{
  "num_hidden_layers": 10,
  "hidden_size": 256,
  "num_attention_heads": 2,
  "num_key_value_heads": 2,
  "head_dim": 128,
  "intermediate_size": 1024,
  "vocab_size": 8192,
  "hidden_act": "tanh_gelu",
  "norm": "rmsnorm",
  "norm_place": "peri",
  "norm_eps": 1e-06,
  "positions": "learned+rope",
  "rope_theta": 10000.0,
  "rope_fraction": 1.0,
  "qk_norm": false,
  "attn_scale": 0.0884,
  "bias": "none",
  "tie_word_embeddings": true,
  "parallel_block": false,
  "extras": ["capped logits"],
  "init": "normal",
  "init_std_qkv": 0.0313,
  "init_std_o": 0.007,
  "init_std_up": 0.0313,
  "init_std_down": 0.0035,
  "optimizer": "soap_variant",
  "learning_rate": 0.004,
  "beta1": 0.95,
  "beta2": 0.99,
  "weight_decay": 0.14,
  "lr_head": 0.0139,
  "warmup_steps": 200,
  "schedule": "wsd",
  "decay_fraction": 0.579,
  "decay_shape": "linear",
  "final_lr_fraction": 0.0,
  "batch_tokens": 131072,
  "max_seq_len": 512,
  "doc_mask": true,
  "train_tokens": 352600000,
  "max_steps": 2691,
  "dataset": "wikipedia_en"
}
Each number is 128 + 24 x the weight over the matrix's rms, rounded and kept within 0 to 255. Layers, rows and columns count from 0.

# layer 3 MLP up, 1024x256, rms 0.12, rows 682-687, columns 128-255
[[152 129 107 132 156 103 145 127 117 105 140 102 125 110  96  81 132 162 170 165 119 138 133 118 101 172  98 107 167 126 101 103 146 105 116 145 144 105 130 144 153 117 125 137 146 162 118 144 137 117  91 121 111 174 139 130 131 131 114 155 131 129 143 142 146 149 105 176 151 120 120 168 147 165 155 120 114 124 154 114 117 122 114 116 130 113 121 119 145 115 134 117 106 132 104 121  96 150 127 137 163  72 145 107 118 163 106 143 104 129 122 117  93 117 152 126 144 114 131 140 127 126 144 149 150 108 107 100]
 [159 141  75 150 132 164  91 135 121 147 115 113 132 109 119 120 129 124 165 135 116 130 129 105 161 114  92 124 124  89 147 115 144 125 119 102 137 140 147 116 149 122 110 146 159 157 138 125 145  99 119  85 110 119 104 105 155 130 133 148 123 175 121 123 113 148 147 138 122 149 127 109 158 115 138 117 101 150 117 171 116 107 125 150 139 133 146 154 110 118 124 110 124 147 152 161 155 143 117 134 129 135 145 170 106 120 111 145  95 136 126 119 166 116  92 109 138 166 131 135 148 164 119 126 137 126  96 130]
 [132 151 145 187 103  96 153  91 139  87 104 130 155 149 140 131  92 130 151  87 148 137 116 135 105 108 152 124 137 113 117 150 108 140 131 108 129 150 117 151 141 117 110 175 157 188  94 164 115 131 116 107 121 147 113  93 150 166 133 146 108 158 142 136 106 194 130 134 167 139 113 147 111 133 102 110 172 137 162 119 117 133 188 111 164 151 153 129 106 132 129 135 149 136 117 113 107 162 160 126 108 147 125 101 120 107 180 106 114 128 129 118 148 132 130 134 112 169 178 137 134 139  79 136 130 146 102  79]
 [140 160 128 144 164 162 138 123 133  96 118  88 155 139  98 134 168 161 137 163 142  85 173 121 118 139 108 160 123 115 100 138 169 124 149 105 138 152 117 131 131 136 127 167 147  90 115 129 134  82 146 131 129 144 135 106 117 131 120 104 146 133  88 138 112  98 131  93 193 127 156 123  96  87 173 156 143 103 125 158  81 114 152 138 141 163  83 126 122 153 121 140 121 131 107 137 152 102  94  95 123 162 127 132 165 127 126 149 138 120 123 106 147 138  84 146  89 131 136 123 143  67 133 148 167  71 135  42]
 [120  88 143 131 135 139 178 144 154  92 135 126 116 116 125 155  93 131 175 117 132 110 152  99  87 147 148 148 149 119 145 149 134 127 120 130 123 132 129 100 167 122 113 115 125  98 126 102 112 122 127 163 125  66 123 144 160 134 159 142 117  97 130 159 120 140 145 156 101 143 149 156  85 136 147 152 123 117 136 100  75  83  95 164 106 130 111 132 113 104 119 150 106 157 116 145 103 159 131 120 146 149 105 128 105  83 116 167 125 164 115 114 110 127 147  99 136 122  87 152 145 115 100 137 160 128 137 123]
 [117 118 150 180 155 161 117 118 131 107 127 148 172 141 111 123 165 143 129 174 148 130 144 139 110  93 114 137 138 141 121  91 119 137 188 131 111 107 109  82 152 127 135 123 127 177  88 153 131 118 105 111  93 137 111 119 121 153 140 129 149  92 124 168 126 137 140 113 130 132 150  96  84  86 167 131  65 154 149 137 144 110 112  83 151 147 149 126 150  76 137  70 151 123 126 146 111 124 112  93 122 100 136 134 133 116 116  98 105 110 128 132 162 143  87 126  81 110 146 175  97 138 123 121 140 123 135 102]]
# layer 3 MLP down (transposed), 1024x256, rms 0.103, rows 682-686, columns 128-255
[[136 139 129 127 143 134 134 145 141 120 129 145 112 131 131 131 185 151 101 114 122  99 139 130  94 122 105  88 117 157 161 184 166 146 117 151 116 147 118 133 106 152 109 113 119 106 103 112 116 108 131 132 152 131 130 134 135  92 180 121 131 104 136 145  98 106 172  86 101 156 115 112 124  84 130 110 139 121 113 153 175 130  94 141 108 121 110 133 118 151 155 137 165 144 170 130 128 105 132 142 125 156 126 162 119 138 104 153 119 153 145 173 144 131 133 134 148 156 161  88 121 105 110 111 135 112 118 117]
 [ 95 123 141 117 121 131 137 119 144 115 141  95 103 153 134 144  95 127 113 110 154 133 148 163  97 108 175 108 114 142 127 137 133 149 125 175 122 136 130 158 134 127 119 132 123 112 111 144 116 136 108 134 134 149 175 130 124 149 166 138 154 106 140 111 147 114 125 167  87 115 113 152 134 128 123 136 161  94 116 107 135 137  82 105 116  90 140 112 153 128 149 146 107 108  83 137 106  81 131 160 155 168 124 112 112 129 128 130 137 103 136 145 111 164 110 184 131  94 120 127 109 110 147 131 112 100 125 126]
 [198 138 114 141  79 133 157 145  98 138 110 139 192 187 176 121 127 108 168 148 112 156 108 123 126  96 128 120 121 136  99  80 142 155 150 141 202 147 122 118 164 155 115 108 171 140  76 139 136 111 119 153  93  88 115 152 174 124 127 117 127 168 117 105 123 106  79 137  84 130 104  93  99 147  96 157 144  90 138 129 119 162 126 152 118 153 107 143 136 145 128 159 120 116 108 118 124 180 105 147 184 178 109 125 128 149 137 137 178 148 160 121 139 166 113 123 157 100 154 144 123 159 113 139 115  96 106 135]
 [138 119 136 136 106 108 132  89 102 154 123 156 110 104 149 130  87 110 124  91 122 110  69 129 163 101 121 109 133 139 134 121 112 138 121 148 101  96 145 135 156  99 113  97  77 153 145 110 161 173 129 125 111 117 137 145 169 126 133 148 114 119 132 133 156 106 130 182 113 162 131 126 137 123 130  94 121 129 134 128 146 113 124 124 127 128 161 143 119 118 109 106 131 118 142 131 172 160 140 136 119 116 141 124  99 141 149 120 138  99 110 152  94 153 143 102 118 134 142 153 120 150  96 127  64 128 109 155]
 [142 116 126  79 106  83 108 156 154 114 138 138 143 149 102  73  87 133 139 118  82 109 151  76 134 130 111 106 132 113 121 114 127 149 132 154 137 110 122 107 115 124 121 148  95 104 135 131 135 137 124 127 142 141 150 130  97 133 140 112 126 112 133 124 112 131 130 146 151  95 135 132 137 146 129 123 190 124 143 152 141 138 170  73 102 125 164 126 133 149 118  92 137 117 139  85 152 122 133 121 102 101 121 115 194 148 134 121 117 123 117 149 130 111 173 169 103 137 119  71 146 107 156 107  75 121  96 148]]